From a checkpoint of a small transformer trained on Wikipedia: MLP 640 squared ReLU, local attention windows.
Each number is 50 + 12 x the weight over its row's rms, rounded and kept within 0 to 99. Layers, rows and columns count from 0. The size before them is the row's rms in percent of the matrix's.

# v: layer 6 attention value, 128x160, rms 0.154, rows 41-63, columns 80-159
# o: layer 6 attention output (transposed), 128x160, rms 0.0952, rows 41-63, columns 80-159
# q: layer 6 attention query, 128x160, rms 0.15, rows 64-83, columns 80-159
# k: layer 6 attention key, 128x160, rms 0.151, rows 64-82, columns 80-159
v41 111:55 29 41 57 52 54 42 34 54 42 57 45 37 18 54 55 35 54 56 30 50 43 67 55 23 55 51 62 50 51 42 51 47 57 60 48 27 43 80 48 28 55 49 45 66 51 72 41 36 80 43 70 61 43 70 63 71 29 47 38 34 55 49 56 48 65 62 42 55 51 61 39 31 48 60 49 40 63 59 57
o41 116:48 64 52 66 39 24 44 61 49 70 32 59 41 45 57 49 52 45 38 49 37 56 56 50 69 50 46 62 58 56 43 41 52 69 51 44 56 59 51 45 41 79 56 48 60 71 32 48 52 42 65 55 38 49 68 55 41 64 56 60 66 44 54 44 52 20 42 34 33 35 57 36 23 56 37 39 53 54 44 90
v42 103:45 52 75 42 37 48 35 30 63 52 58 44 53 41 34 62 60 66 43 43 54 37 55 61 67 45 43 26 45 27 44 61 46 69 63 49 48 26 48 53 42 40 57 63 53 46 55 56 44 37 29 55 60 47 60 40 73 59 60 35 47 56 51 44 53 38 40 39 56 47 44 50 52 59 41 32 43 45 50 50
o42 104:56 58 58 44 70 51 58 38 55 32 49 53 76 33 25 53 50 19 56 55 57 36 49 39 56 47 51 35 56 49 69 67 83 59 42 65 55 59 55 44 35 65 58 48 35 39 45 46 55 47 61 43 55 38 62 27 40 64 60 56 55 69 55 37 55 43 61 59 34 52 63 50 38 30 45 49 55 33 47 55
v43 099:38 33 58 65 41 60 54 40 65 37 60 46 46 50 52 37 33 55 35 44 44 33 44 46 44 42 27 67 52 49 54 32 36 47 50 71 56 47 65 41 57 32 56 61 59 41 64 36 46 57 25 59 62 65 69 51 38 55 46 55 61 31 27 63 29 38 69 47 65 47 52 63 39 44 63 63 34 45 19 60
o43 099:75 37 61 61 46 51 47 45 41 47 49 36 41 58 60 63 47 58 35 63 41 62 72 46 37 41 18 44 55 73 63 57 46 61 56 51 34 61 57 49 72 45 45 72 72 60 55 53 62 50 24 41 53 79 59 62 39 68 34 50 47 47 77 54 30 48 44 47 53 41 57 45 21 61 28 71 44 55 54 46
v44 098:36 49 42 40 41 54 41 38 51 61 28 81 60 73 41 38 47 43 69 52 43 49 65 44 32 42 52 60 61 64 51 44 35 67 65 51 44 68 52 45 57 56 51 54 56 57 66 62 38 71 63 73 61 44 42 66 46 59 37 53 55 69 51 42 47 44 41 52 38 62 48 50 44 59 37 55 42 48 44 63
o44 097:43 48 65 55 51 62 30 44 38 44 61 47 62 52 46 42 38 47 38 68 26 48 55 58 43 89 63 37 56 56 31 66 61 58 60 50 69 58 58 36 57 29 41 62 62 79 63 58 25 61 36 34 48 64 42 42 48 33 50 51 68 29 57 51 58 60 33 44 42 70 44 36 53 55 36 37 59 53 51 50
v45 095:34 42 48 44 68 41 51 57 31 51 55 35 47 67 56 47 48 35 52 41 29 49 54 60 54 63 77 31 53 51 64 58 58 58 61 62 21 40 39 48 49 65 48 56 44 34 64 52 64 53 32 27 63 38 49 52 65 34 61 45 35 32 53 67 39 47 58 45 39 63 43 37 53 42 63 56 61 39 66 62
o45 094:31 58 35 50 42 43 59 53 57 46 42 57 63 72 46 53 53 32 52 53 52 51 45 56 47 63 62 48 67 51 44 54 46 33 59 53 44 52 57 70 62 38 60 35 36 36 41 52 35 39 37 36 44 47 63 23 74 76 55 45 45 48 32 36 42 64 54 48 62 64 52 38 55 43 52 43 47 48 54 63
v46 093:44 63 55 42 36 35 33 56 67 65 42 47 40 48 58 63 65 59 52 73 57 36 51 66 58 51 56 40 36 47 55 52 63 69 53 64 71 42 55 27 33 73 65 45 51 64 48 51 33 46 19 40 45 45 48 47 48 40 66 46 48 43 42 38 59 72 57 42 51 63 50 49 40 63 49 51 56 55 58 58
o46 093:41 58 29 45 59 55 51 54 50 41 50 56 52 74 67 66 54 38 61 68 48 24 52 42 70 30 40 60 46 54 56 56 62 51 42 81 41 45 57 26 48 48 65 51 46 27 47 57 40 51 54 52 54 31 49 20 48 52 58 38 47 55 58 37 32 41 61 49 53 56 62 79 35 39 33 37 73 53 54 68
v47 100:48 48 58 38 65 36 40 59 55 50 23 58 53 60 72 63 50 37 44 48 70 41 55 61 36 46 62 54 61 49 47 30 54 34 61 49 70 59 67 53 28 42 44 50 50 48 28 64 27 69 50 57 57 62 68 54 36 54 45 25 53 49 47 53 72 62 28 30 50 55 30 53 60 53 55 47 62 50 60 44
o47 100:35 38 37 44 41 23 45 19 26 32 26 28 47 67 58 46 41 70 58 47 28 61 52 66 58 67 44 45 51 48 34 50 55 52 57 45 46 57 59 30 57 57 61 51 58 52 48 50 65 52 55 60 35 41 34 52 65 48 54 37 47 24 44 50 50 56 54 63 47 71 36 59 46 30 51 57 52 62 49 41
v48 094:60 59 43 44 44 45 47 55 70 58 42 68 34 57 51 47 39 59 49 31 32 46 66 48 42 51 55 37 72 61 38 35 61 60 69 48 35 71 58 65 66 47 51 60 36 59 45 41 62 50 61 47 44 36 59 77 67 25 51 56 41 38 62 36 59 64 42 28 63 38 34 36 40 34 60 48 59 44 27 73
o48 089:55 47 26 53 32 35 57 65 51 41 50 55 44 59 34 27 56 52 62 50 45 49 45 36 64 69 49 32 61 48 43 48 53 47 35 40 45 51 87 38 50 52 51 47 33 55 48 41 62 45 39 31 52 28 51 61 39 42 38 60 45 47 73 86 57 47 32 74 44 68 57 13 47 56 42 67 29 50 42 50
v49 097:27 57 41 49 38 47 68 61 32 55 56 38 46 49 59 53 52 61 57 56 59 78 50 63 42 21 62 74 48 47 59 55 36 39 42 73 38 49 54 17 54 38 60 63 68 58 85 63 60 65 54 29 35 45 51 59 57 57 51 47 43 51 49 41 61 39 63 56 30 43 49 40 46 53 58 32 61 53 40 51
o49 097:37 56 37 74 52 69 68 47 44 35 52 59 45 59 53 50 59 46 40 79 46 28 51 54 60 24 54 50 58 44 25 41 61 38 55 60 71 63 63 52 58 20 36 33 57 56 42 39 63 53 62 54 50 48 37 32 31 48 48 55 62 49 54 54 47 44 50 51 45 28 67 49 65 65 64 52 62 31 54 63
v50 098:33 55 33 46 49 61 58 34 48 33 42 44 38 47 49 54 76 44 48 49 59 66 49 56 66 55 57 57 34 51 54 44 47 41 68 38 59 55 54 62 42 43 41 68 45 40 67 32 49 43 55 54 59 68 25 54 37 47 50 71 43 27 38 20 54 54 56 54 48 54 55 48 85 52 38 59 58 93 36 21
o50 096:37 75 54 51 55 64 43 37 50 61 69 50 33 62 23 59 60 63 61 59 72 40 44 50 57 61 34 40 45 54 44 40 53 45 55 52 75 42 43 35 45 50 40 49 56 40 48 40 50 52 38 30 60 67 39 28 24 62 52 32 40 38 31 36 53 42 69 59 59 65 31 43 60 41 46 47 54 62 47 42
v51 104:60 42 37 58 54 51 61 60 64 63 48 36 50 59 44 54 53 49 52 28 48 49 54 48 54 60 35 60 56 52 46 46 65 54 46 54 45 40 74 56 41 54 32 48 46 51 75 58 65 44 73 50 61 27 60 28 41 49 39 51 75 42 46 46 65 51 58 70 73 67 51 70 34 43 27 70 32 44 66 68
o51 105:51 58 52 57 50 32 68 82 58 60 39 67 44 32 66 44 27 52 25 36 42 49 48 66 36 48 48 55 64 65 46 53 59 68 61 44 27 43 33 49 77 63 46 46 55 52 56 60 63 54 64 18 51 07 35 52 54 44 45 48 56 50 36 45 47 52 42 43 63 33 48 60 41 55 43 52 42 63 82 42
v52 108:41 45 36 39 65 54 60 60 53 27 33 30 22 55 54 62 48 49 33 68 36 42 44 47 40 51 53 45 79 59 54 50 51 34 68 48 41 51 41 65 67 57 55 54 49 51 35 47 43 45 58 57 59 54 49 51 36 48 47 61 41 49 33 50 61 65 39 55 66 59 53 65 44 52 52 37 44 63 54 78
o52 108:66 34 41 52 49 60 37 26 56 70 47 41 38 62 63 54 58 52 52 49 58 67 38 72 46 60 19 44 56 50 48 52 30 50 57 54 56 36 53 50 40 60 59 43 47 48 47 44 35 43 27 56 45 62 50 26 47 21 51 31 43 62 40 44 65 38 47 43 72 55 46 42 50 55 49 62 55 61 23 43
v53 093:54 68 51 77 57 38 54 45 77 64 58 77 43 38 50 32 42 48 32 40 46 50 44 47 46 54 48 48 60 55 50 47 50 41 32 24 69 57 40 70 51 46 47 54 53 45 46 65 58 56 65 37 64 40 41 47 31 53 37 50 25 55 33 55 30 43 44 62 70 50 58 59 34 43 66 38 42 35 52 59
o53 094:63 68 54 36 59 59 28 60 54 50 24 42 37 54 60 37 44 75 46 17 33 45 55 50 47 53 46 58 46 65 56 40 32 58 48 38 53 57 57 48 62 55 61 58 25 27 64 43 56 45 31 60 40 43 54 52 57 47 49 75 48 45 59 40 39 57 47 70 50 59 40 66 67 62 44 53 67 53 37 40
v54 104:44 43 48 49 65 48 41 44 45 65 47 64 30 47 52 56 43 52 41 60 45 62 46 57 67 54 58 38 47 43 46 44 59 40 65 44 43 23 44 50 50 34 62 63 43 59 41 54 49 21 36 26 52 65 35 59 77 51 45 39 32 57 67 56 73 57 48 72 40 53 56 48 54 49 46 25 39 52 52 29
o54 110:34 55 37 57 67 42 49 45 48 55 62 53 65 51 45 22 58 53 66 43 76 40 54 44 67 38 61 63 64 39 52 60 53 55 34 68 49 57 63 56 59 33 61 42 50 45 52 52 40 55 42 47 46 38 59 49 67 45 81 42 41 57 68 43 71 48 57 50 59 57 34 28 44 48 53 59 61 67 25 51
v55 097:43 48 41 50 48 65 34 34 51 49 37 52 53 16 55 73 56 59 41 39 52 57 55 56 66 46 60 70 60 52 58 45 34 88 35 35 63 51 53 38 37 37 30 68 46 59 51 56 68 67 59 57 50 45 46 45 61 38 51 66 38 46 68 51 46 45 51 51 49 58 40 23 58 35 40 49 53 60 58 36
o55 098:49 66 27 55 49 56 67 49 61 48 57 46 30 39 44 44 37 50 49 55 62 49 45 41 57 55 59 49 63 32 56 27 74 55 63 35 59 69 39 51 42 60 35 48 35 52 40 34 54 49 40 29 41 21 49 60 41 70 39 74 46 59 40 64 43 64 43 57 59 65 46 37 34 47 49 51 71 46 53 65
v56 105:43 47 69 57 57 54 53 66 23 58 49 50 56 62 65 54 50 46 40 42 41 55 66 41 50 47 64 52 44 47 44 46 10 45 33 29 41 56 25 51 34 48 49 64 59 62 44 40 59 33 61 59 44 50 76 61 48 59 36 56 52 60 45 67 54 48 68 50 47 57 53 41 40 72 46 48 37 58 40 41
o56 103:56 53 27 34 69 45 48 45 43 61 77 47 49 30 65 56 53 51 53 70 46 53 49 57 71 42 57 40 52 54 38 73 51 48 61 66 48 41 46 51 54 39 50 53 62 70 59 48 16 37 24 42 53 58 70 64 40 55 60 45 34 56 80 47 39 58 51 49 73 44 48 48 38 46 36 72 37 45 28 53
v57 104:64 34 53 45 53 35 50 30 39 50 41 82 40 34 43 29 51 48 58 54 50 51 65 59 70 56 39 67 56 62 46 45 60 46 56 45 32 54 65 49 52 40 53 44 24 44 49 28 30 50 67 37 33 35 50 61 39 38 68 30 61 39 61 67 52 59 54 36 42 48 45 50 39 35 63 53 54 37 54 57
o57 104:53 56 53 54 42 48 37 66 43 65 54 61 45 51 39 29 72 45 35 66 53 46 51 47 43 35 27 58 51 54 56 57 51 55 56 47 31 46 65 40 33 53 29 49 40 66 45 53 64 43 57 57 55 56 60 60 66 38 45 41 51 67 58 62 57 45 35 58 36 54 30 80 32 50 75 52 24 58 53 76
v58 094:39 52 39 40 28 39 57 55 38 53 46 52 41 50 46 63 46 45 54 41 41 48 53 61 40 55 77 32 36 56 33 48 65 44 71 56 43 65 54 47 72 48 52 21 47 48 47 55 48 50 33 50 57 54 50 57 67 33 41 68 33 43 82 56 58 43 57 60 62 65 52 37 52 44 51 38 33 76 39 45
o58 090:59 34 35 76 51 51 52 54 58 74 65 40 59 56 44 45 43 45 45 47 77 61 39 47 40 63 59 65 62 49 46 55 62 48 17 52 48 43 54 39 52 29 39 49 57 51 40 49 49 24 48 39 55 64 43 41 48 62 61 51 26 50 52 57 61 49 61 51 27 70 51 36 32 33 45 63 54 65 42 38
v59 118:41 57 46 62 36 50 62 36 46 38 53 61 33 41 44 81 58 50 57 56 51 45 55 75 55 82 52 53 63 64 44 54 35 51 71 66 62 44 52 51 64 63 52 41 44 37 55 58 38 64 32 42 47 58 35 45 64 36 61 50 61 38 68 40 50 68 47 23 44 46 57 59 47 31 25 45 43 56 47 44
o59 115:41 43 41 49 55 53 54 55 69 59 42 61 52 67 45 50 73 35 52 53 62 58 43 51 53 54 32 53 57 41 56 41 42 52 30 41 46 53 55 29 52 61 41 41 48 48 69 62 65 37 63 27 35 59 50 28 44 73 50 73 55 41 37 51 56 14 53 55 24 60 41 44 49 34 73 37 69 54 57 47
v60 088:41 68 64 53 48 33 32 49 30 54 62 57 60 59 35 27 32 51 62 21 62 24 70 53 35 63 47 69 57 59 42 67 63 35 45 45 62 34 54 33 42 68 46 47 27 51 47 76 53 58 65 54 71 65 43 46 46 57 48 68 47 38 48 68 38 62 42 60 61 39 22 50 41 52 53 63 66 52 50 51
o60 084:55 68 65 35 59 57 65 63 60 35 50 67 49 32 49 38 43 57 39 36 28 61 38 34 40 72 50 31 54 69 60 45 46 45 42 66 51 59 60 30 69 44 42 54 34 31 44 59 32 32 59 48 68 64 67 64 46 46 63 31 58 50 65 82 34 65 40 61 53 67 60 53 56 51 27 29 35 39 34 40
v61 098:72 40 27 53 47 56 54 44 57 74 55 56 51 39 46 54 42 57 51 54 48 53 42 50 59 66 63 55 49 42 46 59 46 49 72 54 66 51 44 34 39 48 54 54 60 56 37 30 83 75 65 53 45 43 50 57 40 49 37 55 46 19 55 19 32 42 43 55 45 60 36 47 69 59 44 50 67 36 42 59
o61 094:57 65 48 47 43 37 52 58 44 42 48 59 47 50 04 54 44 58 39 60 56 53 42 46 56 55 58 28 43 52 39 43 58 50 58 36 48 58 54 64 52 55 33 39 74 37 64 47 54 57 52 58 53 48 53 31 39 56 54 62 46 60 72 64 67 50 56 42 38 55 53 64 39 50 71 67 61 45 62 57
v62 089:44 32 69 49 56 51 60 51 51 49 74 41 39 43 56 34 40 59 32 43 53 78 61 44 60 37 44 49 54 62 44 38 38 64 64 24 58 68 38 67 35 49 38 57 59 66 53 50 45 42 47 31 69 39 49 57 33 47 26 71 64 56 48 59 49 56 65 57 35 22 42 61 64 31 52 29 56 59 43 49
o62 086:65 64 57 51 64 58 45 39 47 81 54 69 27 33 50 54 30 48 66 57 46 49 48 65 53 75 66 29 45 58 55 38 61 44 37 37 75 58 56 60 52 66 40 62 41 55 61 31 63 46 49 45 25 55 43 66 43 46 30 49 48 47 47 37 51 51 62 51 78 48 46 49 59 35 66 60 54 43 38 46
v63 098:47 53 65 45 50 47 47 66 53 59 36 47 62 38 60 56 41 36 44 56 65 51 60 41 47 49 39 63 38 63 53 69 38 24 70 75 33 38 54 48 48 51 58 34 39 60 57 25 51 72 60 44 39 68 48 63 45 35 76 67 39 51 45 52 65 65 39 62 64 51 31 37 46 41 53 60 52 53 33 28
o63 101:29 52 39 68 57 54 40 41 36 39 40 51 76 52 49 49 56 51 56 66 49 47 32 47 67 37 35 44 52 61 59 50 44 33 42 70 37 52 37 66 51 51 43 53 39 56 40 58 53 41 56 35 68 69 33 61 67 49 57 30 62 56 55 37 76 47 29 46 32 47 52 32 71 42 49 39 46 52 67 41
q64 115:50 53 48 20 37 56 39 31 40 59 49 58 58 43 55 28 49 47 54 24 57 44 65 30 32 47 36 45 57 56 54 35 39 53 61 57 58 52 56 72 62 49 28 56 71 50 53 50 59 53 49 73 32 47 70 67 59 48 63 51 38 41 56 43 50 71 58 59 65 35 45 51 37 67 54 73 36 47 42 31
k64 108:40 20 51 64 64 43 50 59 44 31 48 66 50 51 39 51 56 47 49 67 65 47 47 69 47 62 41 40 42 53 57 39 73 59 46 63 35 50 55 64 38 54 60 39 54 35 62 66 47 83 24 48 48 34 44 67 47 42 53 63 33 43 44 57 37 26 41 49 68 53 60 31 38 50 60 53 51 63 50 67
q65 099:66 69 58 26 35 49 57 74 61 45 67 41 44 46 54 39 47 58 44 39 34 56 41 65 42 56 50 58 36 60 58 43 45 42 53 42 41 59 54 57 50 36 46 27 47 29 58 49 69 49 57 36 48 54 55 48 45 23 68 50 70 74 48 61 64 54 60 44 46 48 55 34 60 39 62 46 49 63 48 55
k65 091:56 54 50 59 38 48 51 33 39 67 41 58 47 48 58 49 44 55 59 36 51 46 65 35 55 44 54 40 40 29 46 30 33 57 56 63 55 51 49 49 40 71 59 29 61 44 71 47 53 60 34 64 13 54 45 34 51 62 49 47 63 33 65 41 56 58 73 49 68 50 56 68 53 51 38 59 48 48 41 27
q66 106:77 60 48 42 48 48 35 70 35 36 28 64 44 45 58 55 50 51 67 40 43 59 57 33 41 36 61 66 37 39 58 39 44 53 41 49 58 45 55 49 74 65 45 56 49 59 35 42 40 51 41 79 63 46 38 66 45 47 83 40 56 59 59 48 45 57 56 55 55 58 48 64 42 52 30 51 43 46 51 48
k66 101:47 38 48 65 53 46 13 26 41 58 45 58 62 41 61 36 53 43 55 28 57 51 35 59 68 73 56 59 49 65 60 52 45 37 65 48 45 56 37 39 31 48 53 41 59 51 61 39 55 63 66 43 34 44 40 47 69 59 41 54 54 63 48 37 34 63 39 60 50 48 52 26 68 52 53 48 58 42 50 45
q67 101:41 58 57 67 52 38 46 55 44 30 44 43 52 43 34 42 68 66 59 33 58 38 41 49 61 63 46 60 37 50 53 17 43 51 50 57 36 39 58 62 55 77 54 66 59 44 71 50 52 58 46 40 73 52 60 65 49 75 63 61 35 52 61 40 61 44 47 61 66 64 67 18 59 59 71 57 36 47 40 43
k67 102:52 52 62 24 55 58 22 47 47 62 58 74 41 79 41 37 47 32 55 39 47 64 25 45 46 44 32 54 45 58 41 46 55 52 55 35 62 30 25 69 66 38 79 41 39 44 49 49 46 46 70 57 45 37 30 44 53 51 62 57 71 54 53 42 54 44 59 57 49 53 51 52 47 44 52 51 41 50 50 56
q68 100:67 64 44 49 68 40 53 39 75 61 62 45 41 55 44 58 61 62 38 68 58 43 49 44 62 47 57 45 45 44 42 46 48 47 40 37 54 62 49 65 41 43 58 49 22 51 51 44 45 34 59 50 63 49 51 17 54 34 56 43 69 44 37 43 63 51 69 56 35 68 50 68 63 28 39 43 54 43 48 67
k68 091:50 39 28 31 28 57 50 47 45 41 34 50 54 54 49 53 60 60 51 58 41 62 41 45 52 44 52 46 53 46 43 44 60 47 70 52 62 61 34 44 64 56 32 71 44 41 37 62 52 41 43 58 38 79 64 24 57 61 41 63 48 36 41 39 64 51 65 51 54 57 68 59 60 57 42 42 58 48 56 39
q69 105:39 62 69 39 72 33 60 46 49 32 36 43 26 62 53 64 56 62 39 52 59 30 26 38 68 32 38 50 43 61 52 59 45 43 46 79 52 54 52 57 55 71 41 70 63 51 45 47 39 60 52 57 54 67 61 67 39 42 48 45 37 38 66 50 38 64 32 51 46 40 46 56 47 65 37 61 52 61 44 37
k69 087:55 66 54 63 48 37 51 52 36 57 65 57 55 55 63 25 43 53 65 53 58 40 54 23 39 36 44 54 49 44 53 42 44 61 34 33 46 47 45 67 36 36 49 42 43 50 51 33 65 47 54 58 46 42 55 43 43 41 64 56 71 69 52 34 77 54 72 56 57 61 30 42 66 32 52 51 37 55 42 61
q70 101:57 39 61 59 54 54 60 59 58 52 29 58 53 52 72 55 70 52 51 55 30 38 46 47 58 34 57 60 50 59 58 54 53 33 55 59 29 41 56 41 66 76 37 84 59 63 37 66 21 57 40 67 41 40 47 68 48 48 51 48 54 46 58 47 48 49 25 43 51 31 48 62 42 55 45 69 57 63 40 41
k70 105:31 45 48 51 69 49 42 72 44 51 58 82 56 67 52 65 58 60 42 56 70 51 52 50 35 51 45 63 52 61 49 31 46 74 50 50 45 49 51 44 40 36 47 41 60 48 63 53 40 49 48 35 34 38 62 69 41 60 56 72 37 55 44 60 81 32 41 45 64 50 71 24 18 33 53 51 53 44 41 60
q71 108:41 51 58 58 56 23 51 48 50 60 62 44 53 35 43 41 51 57 73 42 48 41 58 62 52 68 43 57 46 53 43 44 59 68 48 48 44 19 41 66 46 69 77 57 50 41 58 36 53 79 50 40 66 50 39 49 61 53 49 58 56 61 49 59 44 54 54 57 65 48 44 63 54 37 66 73 23 45 64 59
k71 103:49 37 56 55 67 34 51 36 68 38 59 64 38 68 26 40 63 39 25 55 52 20 27 55 60 41 51 48 54 45 62 52 61 35 36 78 52 37 36 66 49 63 73 40 32 40 42 64 31 57 57 48 61 54 41 52 30 65 66 47 70 63 57 41 46 49 63 45 49 40 28 48 55 42 35 66 57 43 49 40
q72 099:61 55 39 50 34 55 55 47 47 52 54 39 56 49 33 39 25 50 71 50 61 49 46 62 42 61 65 70 38 45 26 38 56 71 38 37 64 51 25 26 48 42 62 38 24 44 54 39 59 37 56 36 54 64 48 45 55 60 58 47 63 59 39 50 41 69 61 39 53 54 57 56 46 37 70 47 41 35 55 72
k72 097:35 51 28 55 32 47 53 68 64 33 46 44 58 41 56 52 54 60 50 67 44 53 74 48 54 40 55 55 39 51 50 58 56 39 68 59 33 56 52 37 71 45 37 74 64 58 25 68 55 37 50 53 48 72 68 57 66 42 48 56 40 47 46 44 53 47 44 53 52 49 55 67 45 75 44 56 56 61 48 29
q73 109:51 34 46 53 52 57 42 26 54 55 46 61 54 55 50 61 64 61 21 73 41 38 64 48 55 43 36 49 34 38 21 65 69 68 47 50 59 52 39 35 37 63 77 83 39 39 46 71 47 56 52 47 42 49 44 61 42 39 45 43 67 36 50 42 56 49 60 61 22 44 35 73 61 29 56 46 43 50 51 62
k73 095:54 49 36 29 43 48 78 32 51 31 34 42 44 44 52 53 45 65 55 62 48 36 63 32 48 71 74 43 41 45 49 85 40 36 59 72 55 51 56 47 62 41 24 25 71 37 35 57 49 49 43 49 65 56 48 44 45 67 42 34 48 57 49 61 58 73 48 53 49 41 42 67 42 49 63 67 69 31 23 50
q74 100:50 62 60 74 67 63 33 23 36 50 42 36 58 58 41 52 48 69 60 46 70 43 22 62 64 64 51 37 40 61 39 43 71 70 24 44 42 44 36 59 54 45 38 47 43 47 27 48 62 36 36 46 51 48 32 29 45 59 43 41 50 44 43 48 58 54 38 58 68 71 44 38 68 52 64 35 38 43 49 59
k74 096:41 23 42 34 36 39 54 60 48 56 51 46 41 46 38 54 57 59 53 74 56 53 54 37 59 64 62 53 44 32 40 30 47 40 33 63 56 46 44 54 63 53 67 51 43 46 29 54 44 45 41 49 44 38 57 78 55 63 47 61 59 55 44 38 31 48 58 37 36 51 48 67 59 78 54 34 49 47 56 45
q75 107:40 55 62 52 63 38 61 41 47 64 55 59 62 48 57 51 46 54 56 43 48 44 58 51 44 21 57 66 64 66 70 91 24 48 62 39 42 55 74 49 55 55 63 54 66 44 44 70 31 54 49 55 59 35 50 45 49 46 55 32 51 39 58 51 32 51 64 44 53 38 40 44 42 30 56 47 76 48 23 51
k75 106:53 32 50 55 52 48 26 44 40 46 35 60 31 38 69 46 70 30 58 53 52 74 55 38 47 80 52 20 50 72 55 57 56 53 52 58 40 62 69 41 54 61 28 53 70 37 67 40 60 43 42 32 46 68 67 55 51 37 50 46 40 37 40 63 34 42 45 45 63 41 46 75 49 47 52 43 51 37 47 49
q76 098:51 51 56 70 40 73 47 46 45 28 43 37 59 47 43 60 47 61 63 47 58 57 73 40 41 35 69 54 41 47 44 43 67 39 68 37 61 52 22 40 34 47 50 43 24 54 49 40 64 44 54 49 52 45 70 64 59 45 45 34 48 64 24 50 60 38 61 58 54 56 38 63 53 36 53 26 42 33 54 67
k76 096:49 69 47 48 54 44 62 30 43 63 39 66 64 46 43 66 39 68 47 60 46 45 69 46 43 45 57 52 42 47 74 55 45 30 50 50 47 53 58 48 62 50 44 49 60 63 17 67 53 50 52 42 52 70 59 60 47 62 44 54 44 32 38 50 38 55 51 64 35 54 32 56 48 43 44 60 60 63 52 49
q77 084:30 41 42 37 30 53 52 41 55 56 44 61 30 60 42 69 66 69 56 78 47 46 45 27 56 61 73 27 38 50 40 44 38 49 50 56 63 42 57 72 59 59 42 52 49 73 65 55 44 68 68 63 51 65 39 56 31 27 49 26 49 39 54 49 57 48 57 50 37 47 44 73 43 45 62 43 49 33 39 58
k77 093:33 49 63 62 48 42 43 69 46 34 46 45 09 56 74 52 66 47 46 50 55 44 75 47 60 35 66 47 27 61 54 66 48 65 43 52 48 51 47 50 43 43 58 33 49 42 67 56 60 59 43 53 49 62 41 34 37 56 32 56 44 58 50 32 48 58 48 64 60 46 50 54 63 32 58 48 50 26 52 57
q78 088:38 43 56 70 30 58 41 49 47 70 67 40 61 42 55 35 31 57 46 35 54 55 42 57 54 31 42 57 51 47 63 48 59 46 47 38 43 55 52 49 40 41 69 47 63 72 57 50 47 48 64 48 50 41 49 45 46 56 42 55 21 64 57 36 36 46 67 36 59 60 64 51 65 68 54 54 69 36 59 46
k78 091:62 56 47 49 38 55 57 48 51 44 36 35 51 36 67 40 44 55 49 53 41 55 65 44 51 52 61 61 53 58 28 45 41 51 45 22 51 56 50 34 51 61 65 77 47 44 46 44 53 44 53 48 59 28 56 92 39 60 33 44 45 41 39 58 58 44 36 75 52 36 66 64 36 36 53 31 61 69 75 43
q79 098:67 55 52 62 34 60 50 56 56 43 58 40 53 45 57 54 41 29 57 52 31 65 78 53 62 45 74 62 38 66 48 75 40 57 62 51 72 29 51 09 57 24 43 79 58 52 58 38 42 46 48 56 38 61 38 51 65 60 46 50 62 48 45 53 49 28 68 28 58 49 51 69 53 51 45 52 75 27 55 40
k79 098:37 58 30 64 62 63 49 47 44 35 40 48 47 41 69 56 64 62 49 51 53 69 52 50 51 48 69 59 61 59 42 59 50 47 67 67 57 76 44 39 47 43 46 39 68 50 44 54 48 35 28 43 51 60 65 40 61 56 28 44 32 42 42 48 56 54 57 62 58 61 41 68 49 43 53 49 49 45 33 47
q80 106:52 43 64 51 50 43 67 36 48 55 48 57 53 69 54 44 50 57 46 35 18 31 39 48 65 62 52 55 40 61 50 52 62 46 47 50 34 41 20 33 34 68 53 72 36 38 68 62 47 46 63 55 72 29 36 62 59 44 46 46 62 46 67 45 66 58 33 56 30 48 59 50 59 61 38 55 49 61 31 52
k80 098:47 46 58 48 56 58 49 51 56 62 50 71 39 68 59 56 49 37 49 51 59 45 30 77 42 40 66 61 69 40 71 50 66 42 26 94 47 33 59 53 48 54 57 50 37 51 53 56 49 55 43 39 33 63 51 52 38 41 54 36 54 64 63 45 41 87 36 44 66 63 44 27 59 58 47 54 64 55 55 45
q81 092:75 32 43 47 42 83 38 48 43 54 62 65 67 37 74 47 67 69 60 31 43 48 32 58 29 58 48 43 63 69 67 65 27 50 70 33 46 60 42 69 53 52 56 45 36 52 62 42 54 55 43 40 48 65 56 36 58 48 36 52 39 49 45 60 61 35 52 45 38 62 55 92 41 51 54 54 49 32 27 45
k81 103:53 55 65 59 43 37 48 57 42 54 46 55 54 34 57 55 62 64 34 48 68 58 33 49 56 57 56 62 32 52 55 35 43 41 35 73 40 56 53 40 32 64 54 69 57 41 62 52 68 50 51 69 36 46 56 26 51 62 42 39 68 48 62 39 42 55 42 44 43 57 46 33 55 48 22 53 50 36 53 44
q82 092:53 41 56 66 55 57 72 58 30 37 44 36 47 63 35 62 46 45 51 64 35 36 58 81 24 47 43 58 52 48 50 56 55 62 61 37 33 53 53 41 44 44 39 43 48 42 65 39 26 50 50 62 55 34 43 58 43 62 48 40 38 62 78 43 61 60 48 49 35 66 62 66 51 46 49 30 77 54 48 45
k82 089:54 60 24 54 54 70 45 22 30 52 31 30 54 55 65 55 46 45 50 43 42 54 61 43 59 73 62 75 33 53 28 53 71 42 62 61 36 57 50 34 55 26 59 49 70 58 47 56 49 58 46 49 40 59 50 64 72 43 57 53 63 44 53 46 27 57 52 52 52 59 57 56 64 52 57 52 55 53 48 62
q83 108:61 50 40 65 49 56 64 63 53 41 44 41 45 45 34 64 54 56 54 58 59 64 70 43 50 46 76 54 42 64 47 46 29 48 69 40 53 36 34 64 41 44 49 38 44 57 45 50 60 37 42 53 56 53 47 67 68 60 43 59 34 60 33 52 55 47 62 44 30 57 49 59 51 48 63 18 60 48 56 57